Each number is 128 + 24 x the weight over its row's rms, rounded and kept within 0 to 255. Layers, rows and columns count from 0. Numbers have three digits each. The size before them is the row's rms in percent of the matrix's.

# layer 11 MLP down (transposed), 448x160, rms 0.0698, rows 364-393, columns 0-159
098:176094133152121131105119133136139138153099107106107162172133141125102097094108160089107113073166115160125126123099155123126140155129146115111140146144138145118083114106146118126137108126146173126138152147139111159102070111134094098124140083144108144121142157116138127114122109119098139137167143100120108133105147091146138106125092137113142126159133148132159119150164139134125142126176112087132120132107065118098123125143124149089142138120151191165079142183186162088111139120112133
106:110105171125133132118154121134147101102140148104088132150141157117137075112130165139111139120164129126110128142113145098111147159090179118111170098124169137129132118089134155116110145109122119115111163091105090149096119148087190142155132148137174144141154133120135112126143120150175134164179168139124094133147108116154144108142147117135102131103107103119100104126093154079150126177128175104095179109097134117110127144124150121134071168103123153118123089116105131116135107109111125
111:114123117133114112127143127120139129107139144171186130200122158140133170117100100129085140114093073148125142146168104134127152098125126126114103115131130126118077136057142089095094150163114126118172143162126153109095164134164107116117096124108087164123177120110112097126188117148119141120099114153157129140125123069136141125146153170173130130157090109112106121126122077141137125149124160141114122128101101140129105148154112127146117109148131158122127110119126161143126155119132114
104:122120178115149137134134106134118153170144125126087170090110153078094132183146132133094151141114152138129127114111078122168129133145128091098160118128139105125153162104150097133116158109126133153120159125100116113136105127155121123115124138147101179146097140151115121120108129156112096101198168137103099116149121145096136089103136156130170124151094120140138130153107167104123128120141137166125150125081126121116113158149112116127092135141179127104105103139095083088102155111175152
098:145121145133154160093159116132119131086123172134115115135179112117130142122105138114160105119129150150118136155124119083136117133128151127132144104132172164117077161149145148148066126217126122154120110189096114099156134124089128130154136123106115107115110079118145100113145105135151139132081139134111170151114113096094086138103128149096138180128158138159140125123085116116129130109141173099129128143091114138144129132118150169096108129123111147107144129104131135155115068133107121
099:105159112106156094143129142134118137129103140112138106112169153103105163119140161154128138109106134163145114116135104126145131174134132100133197148138107125147110084137100116113088139165133147143115094145151042123117096099128123123126114137111141134174155124111097146127160161163132148135117136105118160151134148130131151120126161152081135133135136112162136106099098138133134172156165114121141147116108209097135118106112140116128093124141090092123132093122075160108111089111112145
099:138122111116138115163142155114110163168130129127162145154116145095092120127127154105117132132114155145158117132124134136129104119146137123149125117152126144137113135151135105139143154082126155171134158118115142113116129110139184159155129135135101107175149135129136081077137082119146144115134145167154106135111143112193061113131119116123141107109151149133084134106122185091114078119113083127074082121178110139116139062122132108132101065128117108123148150120130147134112142142147105
098:140111112116138119116083160156097155172131156121136121149120113153114121113113132111144132132155139118076148178110142143089102156117103152106146117102136111125099170134103116115174123149118151158131113132108133092117109126119134124134121109111152114136137153133115107118126161100153130124128111124101108154073167132145079103174126127155174127112167118066106086118134162095105129121144110125111156127069113093130090165157125161141124143135172134177120152113087105106140135135171180
106:136125147150090110116106155145123124130129103173097101118127111112146146144126106093091102155131153127138185143134156138127134115132157134102087165091127171135081131149105106138159136113106089110141170127138179132126159102119114161131155098125090074124129151135165116083115145128117166084165118174104127126149103107132105155122158078150118130107108173097105128138107154180077125134146150143150103157079113135109133180131139145137140129119134100124145112140121151128128097112139139
108:136105139130110141176146132148145132102141148134115133115094156145150117141137150169093123131105141127157078122132147113129126160084101124129132123135141172101103087113127141117061143207136159103113107072142160130132165151107159131122096150112122126148088141183152120154109107159139089119147119170109153144140085123102153127115088155115139174112126124174127138148114172093113142092124123157106124135131116139083143126118102077125119112135148107089098133134105125128139140150106130
102:121143088081092120113153149141160124081124165137107129150105102141153144128141096088135141210118134111128139124151088087117166171194164125144129130122157112090117151165139108085097112104129113151100091141145118150181122146122180126103151112111112093145136115118117118154130106081127119137127163107137082143120121125127142115128106139114138115153128128114152124127148166145117130138131101101157140087101148149184112149119124130138141133157127132123134098160067140120121113160131108
102:151086144134111115081128081163134096141154115115117121129124131132109118110116079141094134140112154145134110112115116112089130086156113130164134142131172126129123110151090111127150182169090124138138135118115222118158146162110134165093128129151135126116141152116132148154144151092079123162136126128118131154126108090141139095122153125124124101126104109110143120129097167119194138162112126128140137165117142172113145169121071154104147133120142122088083122133107142117093112130163131
094:078096163121130122115106096105159110140169088113133125110112126104127131131152135117087137100139090097074091140122146132131169156118112130135141144195159146136148087117116132121133103097129078146157108142130115150117191174128156132151132128125162151143186131149144169098117128149097162150105114136133149112143145107167118095109149130110118115109118099107158110109103148131185142147141100148121087141148137097137110167140074132119131089140099108138125091152144119128115157127138136
095:151095109150151094192126160116158114097107134133108075100120099136122116172103121154116101110094123160156090126123133128144149120091150124145124119134116110131126161131172138128105147175129134092161094144127146110125111137164149090086139120157148079167148135137135104141122139138104139144154138122132161132107114122059141119126088093103144168115109139105144125135156116148133078132140120116141125142138118142181157094140116136133147117096093092158156108115121143112165137180122073
104:114134128148200107093170141118155166132132123159095174072119121081096151111112131110174135123141172097099161163138066138129123117165159128139169092112135097156147116126136133104173110133122125121121124100122102072139114148118112157116147125152119164141140101103097111124148135141119150102130102127143144113141139088132132160153149090142116134104144142076152137128107107130155158128157139147120133113132107121152116124118154102116136082140134090158122148178132113134102121070126140
104:173107088105149110159169100129109089151135144172108112145120134140124144117126169154154132141094088124143126106108152107155082154122139124150120119136122128127135138127157100163096128162193133157126111102145184091129164117096084101120085127132170107108139138132129149141139091099105135124144095098126158135141122149130122121154099114111146100118136118137130099115126106152168139159124138097110134132121153157150152135100179119146122168118081148074131129131120139069150086107166124
098:128130156112110125123113116154150132116131112117086140049136124117103118131119172099086126123089117100122148144171109136127105155104116133129106068128135136131147115114112124100120127075106111155127163148155116133148135158144136121161090151129081151169160128123123166151131108145127129118090127162095158153136123098156122111126145114121136123122153101125125162157089146153126145123093112165152139127111062150134123095151122125147159121184108140147127093158161107133157200124091108
100:147108126146122146128146126119144162176116127115128115091114134141145136153072132136139122143164132103088113142113143122119098117070098087134154083114131154095111123115137141116109123254139143137117123112156069112125155130117116107115125122136155190130136141099129086160140110160149109141144116110154156128115124174140157102132129144190125121118133143097092112105115142145146117099121124114111132129125133147107111116162135116131122162134093094159138093126132130138124155164096145
100:089162118118096093163161116127147141115124123168138151075118159127117121135147154158119135116107125109115157146189146124081128084093134152138116116093113140152209105097182142124126087115122132177095157152115138152136148105106108126138129078116143138128131112112135141125119135101144146138120134126117115130159120138118172155090125102126115101139132118154128131127104157127096119080096131131144139158139167173129112089161113154095131127144077133103101097137100101166114121166134154
106:118146126139134116099140153149150123061149136111105137181110159127133127106122139119153105142130140134117170156163124110126098117152119113098154114089136133143165127098124093173099142177149153108104119108131072171098127109116140152163148129142165089143146166162149130103070135108126111112138138111124088111128144101097138129146101106106113107144092087150107128111107119148088171109118139128070144151176140122144168131159099123137131125111137167098152100112140144150157119129166147
097:134117130119134111136141139143099159161127122144174106044090131108137134108141107099115104103141118101152110146145130163103126083145115147097122150106137079131148142117114118150103110087081098155096134133150160160108151185134145113100177167111143142138143163105099156132125179124124110153093134137146145125107099122155171136126162150161151133135137122140126154107134133157097115121171122067099112142088120136124152119150132135112124123150075115127093117139138144084147106130158112
105:103147168117099140117137129137127152114104125125114148107080151126155093133174132111139143143133161084160150102101099106111143129072144075160134135160113169127103104171135155114118124145114126138122120105118161103139076160108125119117113126125091103149134107127144112134114097088125120127159100136118145136146100113118149167163149098100109111159063158147106145155156145171149125136083156159136151172153092153101149115135151121154159144104142137118147111118124134169116125083083109
101:141213105124120147169118179099135146181108132142111110126124154138143101120107106120161130132093145084124148131147110120170069116129106108133181101122088108136119133113167111176216111107128151138109121137099118079124108157134117151103138134201152117103125125114105111133085113169125147140113143113117146103104111102128149127119097137124134134158123145123140153146130107127125114102135132115113114155140149138125121128112132152115108136131119122127106144173146098096133145115172084
098:099094110102109137135101133138165120147076088139185116156121123143157120150138127111094153085106124149107100124129143113131146144088147150153104105159143108068204119122170150107107123058160108148116081106160109100153118119148167111162158147110162120126153109131118193100128145117155140098090148114144173093111130102116137150141120142135108125120128115139104163119154101140138127137141148100118114130105159150111166126130106109136115143130122159092150118130148143137123137138137121
102:165148123126102105142138131135122182120090162110066092088123124111129148126104118103140089144152088190097169139112153123168141147194134103127133139119114111139115150134158127130183130144143127113116123144155188084093158110132121096150156117135147110127122117091088102104128169117104081126126126128112084167129153133156119101103132104138131116109143142130098090130103156140140107169112147118126138129114121139118147132117081138111150128144180113113172148140121136101113117158118152
100:157115113120130133128125132140130172114141172120124154115120140132134135125089151146110133140154147153086149153133143097128134101191126176131145114114154141134067126071111128123151155159103136160162105159150124153096151095118106123118138116088125149116106143107154099131141150127131077151110096119111102155102144119142107107131147143077135109114144140090165117137131212095113102151123135180138092077077083144118127105109128162116119121171131140109110140131103118117130105130135152
099:156111121110047092153144104125134144119129087124165101181139133115132094145120138162149122114106118108099128144164126113145145126129107157114138107128151116122150103157135140134095138100133104101099180125122152142140115229160158116143082130131109125104114153118107098124136089116109151139103174076119089123149132143089151105116086146095126153147127133150117168145103157130139132131120129139146148136151165166146145128123163131107157119144149129120111112090124107113126080135111148
098:160132107147161132099150155098108120137151128139107092155120084099141108089102121130101140084156101130111135161133134123142129174179121162134139131112124123136143102084157159150110157094114143100090162104112104120143158111130180103139141087113117111114149171153135137100130097147137131119127107143101118123185187098097134089143126116096170132111121108094133158128160137137123142095131116114139102102164149154100116114154139154086144150114134136154097135098112163146184117128155100
096:116131102150079133133143154179111120113106132107115136129138121132131106119116115102171160145122125144106149118121111118154106155141122126131128108111176123082123167108123138139102135114188070165161132097159141156104103140142153142117138158094133054121116113194133146120097112129106152132100127117119118088130126151130094123150093099152121126150172174110101148137155146112144138103114092168139092132147175124122109092111139128153140137116135153150155074149173121137143091102105139
099:128122160115132111148138180156155091083115138142089138099150141134147135116141194117154131094131138130155129086142086120107077167054140127105137157125147160108132130163114137098074116132115083153099127148084133138109110138128154121135122135121135102123099172167140123137140136109142120111132120144107113126145127130119149185130124129148141118104124129085154152118169131135104108103110174141104183152119130152090148175118145126129111125118158121105157126111149083111082108103147127
# layer 11 MLP gate, 448x160, rms 0.0809, rows 365-393, columns 0-159
104:098168116136094110127145158136081163142108185139138099137116108159101085118114134108127132144107162069141183115164127121092168078115119145136127115116160123139149130068119135163135133123156112116111144149140147116155165122151107125137130115121116133158128147078148121115099094121095164112169135102103150122131123100138072159090122104079102120144129110132097144165094130140124121120115157118074132118135121159154183141101133107075121142117146120116144130128110149148148121141147112
114:103159120173143137068143081157100120142132157128157128119124104109094156109103104136128097139156152145113130117125164146079150130137110136134141141118156083153090076122139137095138112180124085119159143170154134181105133120105106105151160092094085145119111159116135124113147148180098169150145089120099107138112139107139133113140126148123144109147111149144112141186138125145089102130140130110122135157111151114140102156111132138091122137159174117125119124133072155105135103100120131
105:113146106107160125088133123144097121140125136158068113112133144129061113086120124141107153155134153124151145112115141083126140148112184085116164126123153112122102140128124143155127127178163109113153115140147159160099141130147141124125133129128106136152102133121099131131114160137120078174171156075113139134087094132118125097153105136149119105107113138119184147165109122122102107148126098141117144188098136146116117099123154132160115113147092131155162108154119052134131121123143158
093:159110128142162118136136111152121136148128123154113098124130112163122114127143110191127143070139143087144122120119117103107101126164129096116205114071158156131135104129134107129112141125135094143126109163113174119132111119112128117132142113131113166177118140142140144148141127139096144157103108122139157155128097145097092138109108136111130160111149163156086119160106154129140111121152101090118135141134167138102094099170134104093100115166166072141119071119063133141103142134122127
098:173163127168127120138125143135109117111145131136095136131119162150108132105140130110084076114146144105113135127119128075104131169153127150144133133127089124120095128117121192092108151150141126140109101118087183130090110116157119126132139185139096116154088134128138119090133143140117139109123117119106117138152150168124126110066160162127131105134134132128113120149142173104114151150111149129165070146139118100134108091113171117072104123114120116092117110089166094113137179107133158
102:148161121098139145099137085122135125095120164147140084104103150091107111137163126141172131155123135121189085092118130087144156131084131132144107123083162123162089135144136098109135153147171088142141108103165151136115102119138146119135094119151138112153146085116141106140119100112117125166129122118122098152133137082140103122111119148126126154169107147166102161159151134156167140142123103113142142147122130117149105117085113145126156121127167077080144145111097076164119134113112155
100:155142126131173121111140064118130145115129157123088131111104132139118097141133115133098153087148109157130139152118154141123123127174131142110141138152118118157121169115113135164170144137114103101156127114159122127115126116146154156106107115168078101087143097112112123104095103139119160137136117113044166146128095141111122202133190118102114122115102140149140107137123084108144110141105133111163109177116130157153111139119151132102132149176124124143145102164138078149152115125140116
105:134166117135139176098132145110097159111140148147121163111120093123109148102116146103152132142125131116116143111148129135127173075150141127134154111126113111145120139133132148125096120187119137120140133121122113100116156138136152158103139132090135142126178147117147081080150066088124095137133125141111113162109116099155074130158175138132135092098117152096135137120151119074112122136156108109124158132169131101097115135137128128072092144194121123141154099114148133167103135140162077
112:131134128124124146104158125132173104093101136109118129109111125083140115179123091173164151173150167152174141121103109090131135106142132149101100108134101157149096135146160135139145120145170099115143120121073147146074139139109155148130139126141117138152137119113106122105151113123124111136114148140122116112113094120114106141181160110142116137129099133089174155174177129119115089143125107113148139122124100137134096160085135151126098124136139060113126109146129074159070128095143129
104:119142114142160132135128111097084158102089136113127157098105161139149122111177119137081116139164148149135118132158161143107122130084144114096120134155148119190099132130151107148160127158131125138110137153139140154096136138140135140164098106144128149134128128137144086121133115097137162188146102142120117163163100157134114135072121119075114095124135125125160141135094096140119142102138130144126140132126091197143102120136132106058147117155096125143080095141129120121093143132131185
100:147134095158152143116129101137111108120085134113148133121120145095147052113107127154096139122126181109161155148156118117095139101119132116133096145128124086171103140115135125131115138136151117100186101097124098155140112101185152142152155093108105157144116160162129093151152108116142153113123162117138160142148084137146118094132137151154134089140156108085105138127118146097129098121144149108096160131115104123113127178117166155137138096159110153131148129106121117133145131110127207
093:134124105110141099148092080118120111166097126110102171092155134123146153129148118164084169118167110098114145119100152100164121118139103116121138124141187101114150138101156144128118139129120087107149093116146133161118150084090136170081120136087118099127128123088135142115098121139134130174151100147110109068115105098107153166158113151154114136121127144119136169130138122140137145108158135110132107106087160117146126143168106130150105177122160133153144155123165123161119097158095146
094:099136131133148105125130149131118112130147140144106127093176143157109127142175095128137132127148110157158115118101093173109125136093135136115124119129187163179081128161119118120151155120126151122136136105149170107125148120130092181167096120143067126172119077163154110144099117096113192151137114110120118128123089074116116124128126144146131152092116137141127125167125094109130104161122079125138128128119186104141115135122127104119102130133099074136123108136129104131157150103108094
105:127138135143147144099113103110107106124118118145144142165131134133101103088137127127156135126146145144123136155117133134118142134103172151144130140122133054192136125149162140140088102130115170136140142094119113155166129111142153163124146095151130106214131098158143137100094130125140153146119123116088104118170138106110089132157154148116132150134108155102162131149108085082156102149118132142151143106113130127123103155107086117125131156117153043115131141128137106140124123064128099
101:149130126130115163177110143103125119088118119112168121130120154148094133121138122130117120109169138137142124100137144105107105105090097135119163120121125092169094115068139134163106137155136083121138084152134096167120165106108158151164139162132121129140153142104154153078107125133127085143105141144100114156129172110141142112161178137124156125109109175133163113129093076181128133093139162109114124121169134085118116106142148101117101154128130096080139129095130121173150137120123122
094:144111119134115070153096114136051125141104172114134091117103114159105156142188099148123088117124142148179110118092117141117142139149141167140111139131138138150103163106171112116121103128162107168098134135110122116099121096153114159156146097180144116180141140088136129134099158089134135160127118103128133134125122134118127134111134142165109100083111134160133127139150119146126095099126185093139115118154128115153113141141156102121081136157120128128091159090103103118134097121148149
096:138137127147142152142147122112120159121122081093122121123110096110125170167131104138130098122122162119122124148173147125122118053138149139125121115156133133180123102121142141197153092115154128122161129118165180104081170123116116126126140114132124135167141090119142128101139141107112136126127152138116157139131103106127102099132149096121139108161122091089153181148108100121118129164148143085140118155098089153150146125106126176112133141173085113128079170144136140096156105092137125
094:123115094098134156116189121121145091149116114183122135126095115091105119092133130181104115094125119120139169101161135100075153073154153126154146143149155101157166125085138098120125114137127132155117122149141137159130163125169146107151095102129115159140171149130117100146112114142102096117124122121115146150141133141115163128119182156090105134135128153116146140117094130140125115117114152101141154153113130088089090093119137176123116106189073140137144150119113124127135109125150097
115:132139117145106108146141101156137096138093137088126113125136126151094133123101125132138134109094147122153123098159138170099155068152114140143148086115189138149111169121142108135114169124123100104157105154128169136147155124141171077141147089163142131102119121145130155104140140104114142190155156121123158094146105115145113087135130198143101101129113154142159139146183101101143118146119152085107086128115139147096121144132105149137105139135127094108105127128114156137124082098139138
098:149119130114097149093139140121135126126101098154141137139090094123118109094130110126106164124171134135147133094165177117112132089129150092173128133111136126085151131129134116163129115129142122166147085133135177152105096093143156136126087145119100080103131088127151142104129175175115128110154136159114106134122203097127091110138150106117137141131130119126073111162087100139102139130147134111142136143059116138131106096135134171154148137137119135167158108137129113133141156108175140
116:107133159106128165099137103079119100112125123122163134108113162081131124158149070170147144149137144128171148119136109097114125090103153093166119115126118099133097120143097164144134146125136120175119103125147183149091125153122149097131163129116120146131138119101165162118137125129172129138146115096092119114184114086130133142115130148090132114132083138166141143166164115105122155130144148146075142141114111106122106129128104144105159115125129128085138162106101074175138118120133089
100:123171108100135133132129087133150090082150129141081142125101111133125113112153092084134157072167158141152084118121162121088157108094131136117131101142154112152112185153119137137104110137134123128128110176154148135099097148124118158142115111093123127123119102186171131124090102136101129091164105115117146118173117130102099121161123161118164153167131101134159150128134116105136090133091119130129104129161162126150096123134142123121133115144136117171183094138122135156144105107146094
101:133165157100148124071129136121099109107129106088117153103155120108096129142129119165169135113145124138153123093130142115084087128126120095181129103135105114177130127169130139121131132173167134127146158142160148125101104132101106130134151137142101125135119147076107152129150111096107142103132156110109077120156134102143119107138159112118107128129130144117106124144146174097165149162130142164137133110123123109185137079095119157093096170160097115080150134174090128159114110148145141
101:116130133108134158130130140147110110167150105170136143140131143082091118130117103079124145135133111119142125115142169116126101149172134140168115158090177133124131129129151053138090122150169136182140107120150128108119105134110097108178179074130141179142120112093104133129133128127119147115117110130126129113133134149070120089088132133105146085096110146103117128188145111129116113126096121149117161129156154170122142144117073123107128131127195114126125109105111150129125129117115136
102:152149126128117116080131127139123136095135134117137132106111135140102139130133117168167162170144141133126143143129106075143127131137143128145140122141132115176060108134134143119144152152146133145129129148139185152094151112067110117137145119085111139123131122050134119095116139111175138121132112109074091150165166095142093115111088110103084098152099118105143107165162161107120140157118159141134137090123136119095103095126131115117127152145109131096130155137086093117114107107155171
107:164168118125121111148180154135142118135113116108097154154089160135124131105151130112111115152161115164118098108110173114083155118116124163119132144136123128135123107124183158137119078135155110146077140168145161188088116123090122109163135107078105142175140142083168114118104103133127148116132132147115176120141095126081097128145111126106129101132099144072146135138113142115112125110122139107129111151154131150135152116157109174135121139140125087112120111114100128109088097135097167
104:097159099144136095146130095153133129160086157108158127125119141134100128091144164152106145114114210112131115135097072152104150138113139118122181106156147116135127131114129142116136115153127124092170146154149139139163137129134129159130133104111109122129116117141095174161145128164129134139138120126064114095147116140102138120104155163094101136155102154137114146131116107122126118140124163128123163162119111136158174125066146142089085108108098065143105113106116122110116171148124157
097:088145118149137174108081120161087127105092128160094147109143117126136116104156143126110111141117153137104120171137161116143154151115157120104122116167127128087118124119125145143104113138214133146139116101110124127146130098144134112147150088162150123150115086126096120142135135117084113159135102107128112167105112130137093173112124113107157107107185164118159183156149132088102098126152150086130146128086115148122120112126144149067150149130117156154122141100151128121113162142095129
102:135177125146119123097126136128091190099161146108136164152075117101118115129098119143120117111162106157126144148100159112107129165138172101169133129136122132144088125155181155117114134110128082105142096137130156111155171154127085147119160111091097132162143097126137157105152143125122122156124153085126104128111148092128124109135158112103139116134106158083133146117137138125098143159141105139126115104129145112190102129099089120139108138098099113112119103085080137147179125103130097
# layer 11 MLP up, 448x160, rms 0.0757, rows 365-393, columns 0-159
106:150080133115111126102154127160161092112138122095113122127114138155117129092122139134144113106092105098155156130172116176132114090116122104142145141062143112153131128139128161177103157122137158149108127114128132070167155119133142122120107143083129129118130175100077146156122161151126151130132113134092138098110098146164103091165144108112111117162080134160116169117137096168146135133127148116073147143088101179141137121098166155103153112133138145109128165138134107133144130125123124
109:160092118130156080112150155116152063138115081129127104095139118162133141115194097116110113095095130092109168112129139137132080109154174144163122119122109130131115134147143130172130145136101100165134119112118127114109113073134106144154178155105137125129141123138175143152097141129134120157127163143105158113131126115126122120121127135156142137094098137117095142131110125164153100146109167172145160153139104084118138143087168153139146113138135131137124147140143145100172087093082110
106:121092100160132140105146136128122145140115104153099129133128116074155140105074094189110138130116128130140151139119184159134133094114139138129125158106126083082110163136136153133120118130134122106101139154147137128114095139168109117131150082167139095097123113165146142084166147157145140072131163138155144180133110128098112105110138127164119101149143126105150110155134153126062134121129109108118140136121142109079135114157115152079119134143144161138149117158113105130144059144122139
093:174161121129125102112107120167107140106085152143113165104115089133116147075150105141128097097096147133116131137101119155108099115185130137103133156142159092142158142103136096106136167180138090141101121105076103181168144149117131109137141147152156141131172142078134120098151103128146113140082120109115152167113174128156147078143157123138142114131116114127101140128069080154134151128101155116109130119140118107096118124128148164118131135101132124124095118152119148147104133147117135
098:117119133134147136132142137141144096138144117144081123140100097103112142105146119080097105149084135094136146113115134114139130119114102125140156134138153105125102164105066159127109141161100180138123110099139119102089158151143141121164150135132138125113129146138144143101159142134111132132129158115165103098164126143118127156086148123165167133160120110114119137125138133147078113131077088152189198120141133092112094082107126108119138159131063118173118110125163107131152131152123094
099:091163116164112103105069112140126166097116155131085103102130116101110102092125167131106139143115166104131151117144125104121137119128086130128152093124139197146128154131122122086156110093129153097136118130128125115162120144139109126133156109117112122129160147158093127145103109133148089136149135114138111096133131130119161120135106142125090145165081127143127115128165188131140129132086172115132180164122137164122129125102112182162140126161126090121122104102095104121149163157103182
100:146152105149119094123131094132153137113097083123144137120099100104128120145085119108161154144137138158153087079144126132135145101117132114138165107121107119125165136190114168094114130129171145116136133112114145139157131096149105145149114142103151130152139151121117089130090130144127168094106154144138135139148144146074101138107127146107120099148103135093124140179144111121100127159089136153139125105119114117152103089120136155077166041160097139116158124130182123166123108120115113
104:101115112095154127122158156097159150111147077182111088127168098110160114161178118150112093131142140138142154084123105115131104108105163150130122126126127109118109116149138141085084108160160102120181141122131095064121097128061149109134132131138122116166140113094140144128115162174128170137098141130113105118145167077114127128152106152111126172124133132132147107131123137166099103103135133133128150131141130164180152118154105162127157151116138111121122137143111147155090125128117116
108:123100110116146110118081095106132133112112125175129148093102123134051136120148127107144122122127139132117144106157137146118133089090121103171143160133143149130139164129103125089115139107137113147150123097163105116148110140166110137149125122144145188122166117098126087167160134082106173140124127094149133157135167134132067149088111105131114117139115157146126101141108132138139103119127119180122115104140120126153130122181151166134154155122132169102170196122145150153160117116134136
105:123156136143115131085162122164147133072116166119098107165083086158127123105096053125135155114131136124120184137132099120118125149139161137139106175136103124143124173150068135151128115145117113123123136110145118117145132094160131101136153087129101120173135133117135109103086167139141132099132122122123151073142156108145120133145080116122129132135131107104157138139116121128117095094135130193142116141167105102138090131090136124137152154121110125110112133096105156131144079176134128
102:168119120116120100092139123133097114073116154111127155132141149113120123109111149181126151157121138107141115095156130122124137134093067093164140121150098105109147119104144149111128139145135113130132157139141149112147113119123190097124130127128094169101128123136127101174124118149100144141108155131119118136142180140117126150096101134128134120161070110128141090180156152082182114116100202155148125114126089145082127141156152124157115128078125130136157137139142075109127107129133125
093:099128134083186116120168111135185123114117099164153125122117118141163137121136128107176112144095132173140119139130113073122157121130104084140140087123137129099131157130162134125150144119150128112140155112133116147111159102054131151115126144151120127157120074109134146132112149096120157103102126149108116122104148153161110123123142163142070139092125165163102096130120144120146097116082133163133138125101152130117160113091125121103096149095115118160144106122080085161114155141101143
095:101144118113106116127171105123143107100121137154142148140134119185105119138118139104096117091086106108142156116114140127144105134085078169161077169135100141138113154113165140144089096133108120128120096124096163108144171118112128131120100113081121113121117171152127126114117135166118099128105144147103163126102111158146126158131133134097074132165116125108151176118130137061119115153112162158154162142134117113140108193144129117104155137117149180139123107142090129160122137109110139
102:091117164163145106085122134122089085083131141108138094160118081092137105138131108130148143140155134119119126167132120083121129136123148138152129094108107080104132164136142176143140136153125109124129110130133067114119125120098129146127196115150091087108154110138161123127112116099130129156146091120129072096130135147121141162111133107148131109148091116129177157124110116131099090060141139124176160131116138123112151092108137161129134151140106164148175136148142114154139133132151108
104:098140151113109108184149139055164179128112157128116104127096128140108131131159150112115113087169149154161095136148132163127116133140132112069139141091128165139117132111150099151103125153144110158109126085140135141115104119141134157081126186118099122132171129158158137154131108161125141085093101137140132135125127130125131107098138122105106178108098128141138109132105123169112143116118116106072108158085114150166114125145127144133105128139105152113156135079098122109110156150118165
098:145079079146121162083131147105139098127120130115116108121092191112156083138143105164140124110136106107158145110130157110164157149095171113118127151102157151165141122202115171099158140088151109152149132131109119103123120166151150108129126138155128122093122114153122123145120114149098150092142111138140111138107112126107146124185125141129120092122114125159099104110126123146112127108117138121156103151140142188136108093108102119140122068093129144142111109079134117110141143115174100
096:136087155135135114135141141135146156144144081144149115123113146128116088129159147130115121153124137117136136178127166102105109150158141112133098119112127157053162158136097107104122103154104078116102143116095127058132139133115155095145151138158125074113146140124122145162130178070131093132111152124146135093133144120130115154104128132141126108128108126144105154144136111164135169095114183139069108128116176157122150117132144125144129155112152159143118102083157123129132123081109101
102:096138160154120091120141190111070130126111134124108100138136132101134138127185069130121105137142125100120105129130103119115118124133138169156128112127115130118108164122141152113080171146141145125108149161091159118107150154119115092101157135105127114163106123109163103141089140153147183148127128112088161182173108142124138148149084106110125103106143111173155109130105141095109109068151077122172125148135133114113135143139086158137157116159127130123121102147114139139120155125131137
109:122143138167169145128129152100108119118130171147127132119139123124159110091148116096158074121127139140122154134157121110171096140138172145095156176143133118122096096089149182129136101135129156144119117143101124076106133144129112133141135158094128125119143124113131085175127182138118114047136119129118122126119115138138120110145103155117171111143101130092130142103102115109114096120158075121155146117128113115142126204133149114088148119106136148106126141134094153148158123148148077
094:097148150125104146136100112134095110113174124105051135142147096140108141123110156084185148116137150134121152149149107087182091170128131183077139142146134122153093148137122105111135138133167166144134151163089133136144091132137124117149124122106118097141139092123127120117111098129128175119144120113128102123105144142110097107161102101115165097123132099119090116133137118133136113138089139129142109071166109117104111159170122125149142156122171098116144144171099116125100127150151117
106:142119134130117112122096114107149141156124111120098140147114120096131150109151148123126094157136151111119127147136084146147123123148119118147110131122152126129127103133103131095116158130124175107166163144107137149112124144138122126146145092130106146134153121108157149130176086086082125142082143125088158196134167143092123143098135129162099164139130092093152126131063088153153138142060135124172163121112124160108124149111131175171123088172130075122096159118122131114147123127110115
100:143150152142136122097120107130135094124133144119102107136114151134138104162106099195120120122161123157161136155097146141111123182131137154134107167115127136118107154111100134129123115109127113097122081174100162137114124118090190167113111111109143150129114104092114105125110120128155127125152138117095129182111077151140074144117108123140075138130139123151116146129119143118122119131071132124118141170142153118127101086144088118180157096114190124137120129164139139163127171108090137
102:150167109106139125124104116097114162154141095153123085144135134127146117088170148156112097112140109106108139145146074150089117123170138113168181130145106118130191149138099116123102163172110081108166151108136154133121142147140095105127134143158119104140128110120133125138109090094124148155126099098173114129142175129135153116101109090101131145142127106082128111134118151111152159128122129104108159105167120092128109111156141147125119172152057112119158134159125137126134100108100115
100:154122123150135126111143138179113113118122149090083120094125143146160147134078146172063140121110124130125136091119122120166099122075129076101117135122159131112156119108109156117088143130135117066150124145107117155105176129095139131140137130147102162128117138111131097128129134117129107127147140095137133168135112138125150157092117110141105114122167129138136120093122184179112106154169195093138135134125161151088142116126150134102122103108144125168128100155114169108143156157114161
100:110121122168126136167132138114141123129139130140064114096171132129136175152123130104121120090111112123172115140094142142158112138113114116119092104084144138148127116121132160143111107137121135164128112103102103128173115123153117144126118126130143132114121133198114143157094115213116126115135145171134114101133106087110164099121157132122150140076113152131091155151129104145100100153125123150117151149142166150140116105140080100086142139083122100158135084144130145101093169126146094
098:126122115152101133133082142134142143155160123142103097172142127097155104124100133130152141138176126148126150128103124143118164135117173101096189119174116133137096212149126141146117100116126103138128123146140103128106115103124146123120112128105126129107137139088100117128090089116134108114109087128138135131142127100130144150158111071135157103199116130139129126124107094107137136124100131127185128138120112115106054165096131141133159186134137112135128115144136101101131187141130110
099:088098108126149116117157152110173156124130154143128086131124134144088105118074123106121116147159169130090085084142122142159125080120128084164084152090123126158118086154134121134132084143152123109111128120127122137100160146098113109115117087127139159164129109154117118153123119145148091115109119125151124128107152132142151117118164139137153121102142074119135160161128084149146131125132091139147125126147116146146147149110149187156142183109108162148101179131114095149142120102152083
095:115154145136138141129153103080203133122085131122177137143119114105103177119177134149148150153101136129134095087118114139127129131115114168151116122134119099160114105128122153086152132147101143120139137153139134121123094123096106180141105116111120126154157141163147147133127084150148068142137130173146133118130112102114114113107135168145109120124104171074104106117143099122106134147107105170087140116111108101100130131121116100122162121138103136108175139079111112169091130174135119
099:085112154087102122101137134142115128107122146109127105108123125146122137126105137105169108108129148183133098064156153173119072124128100100175126144119130144148111101117090117109098142132109159180137100113160122120129105113095100130131129142148147163158121124111148157164179095124130121140146157144161135135149131096147092110133138130134138106128082121162099085151093177149124134121153139177135117118144110113128114131146138118141147139131133143061123188126119176144101090141112142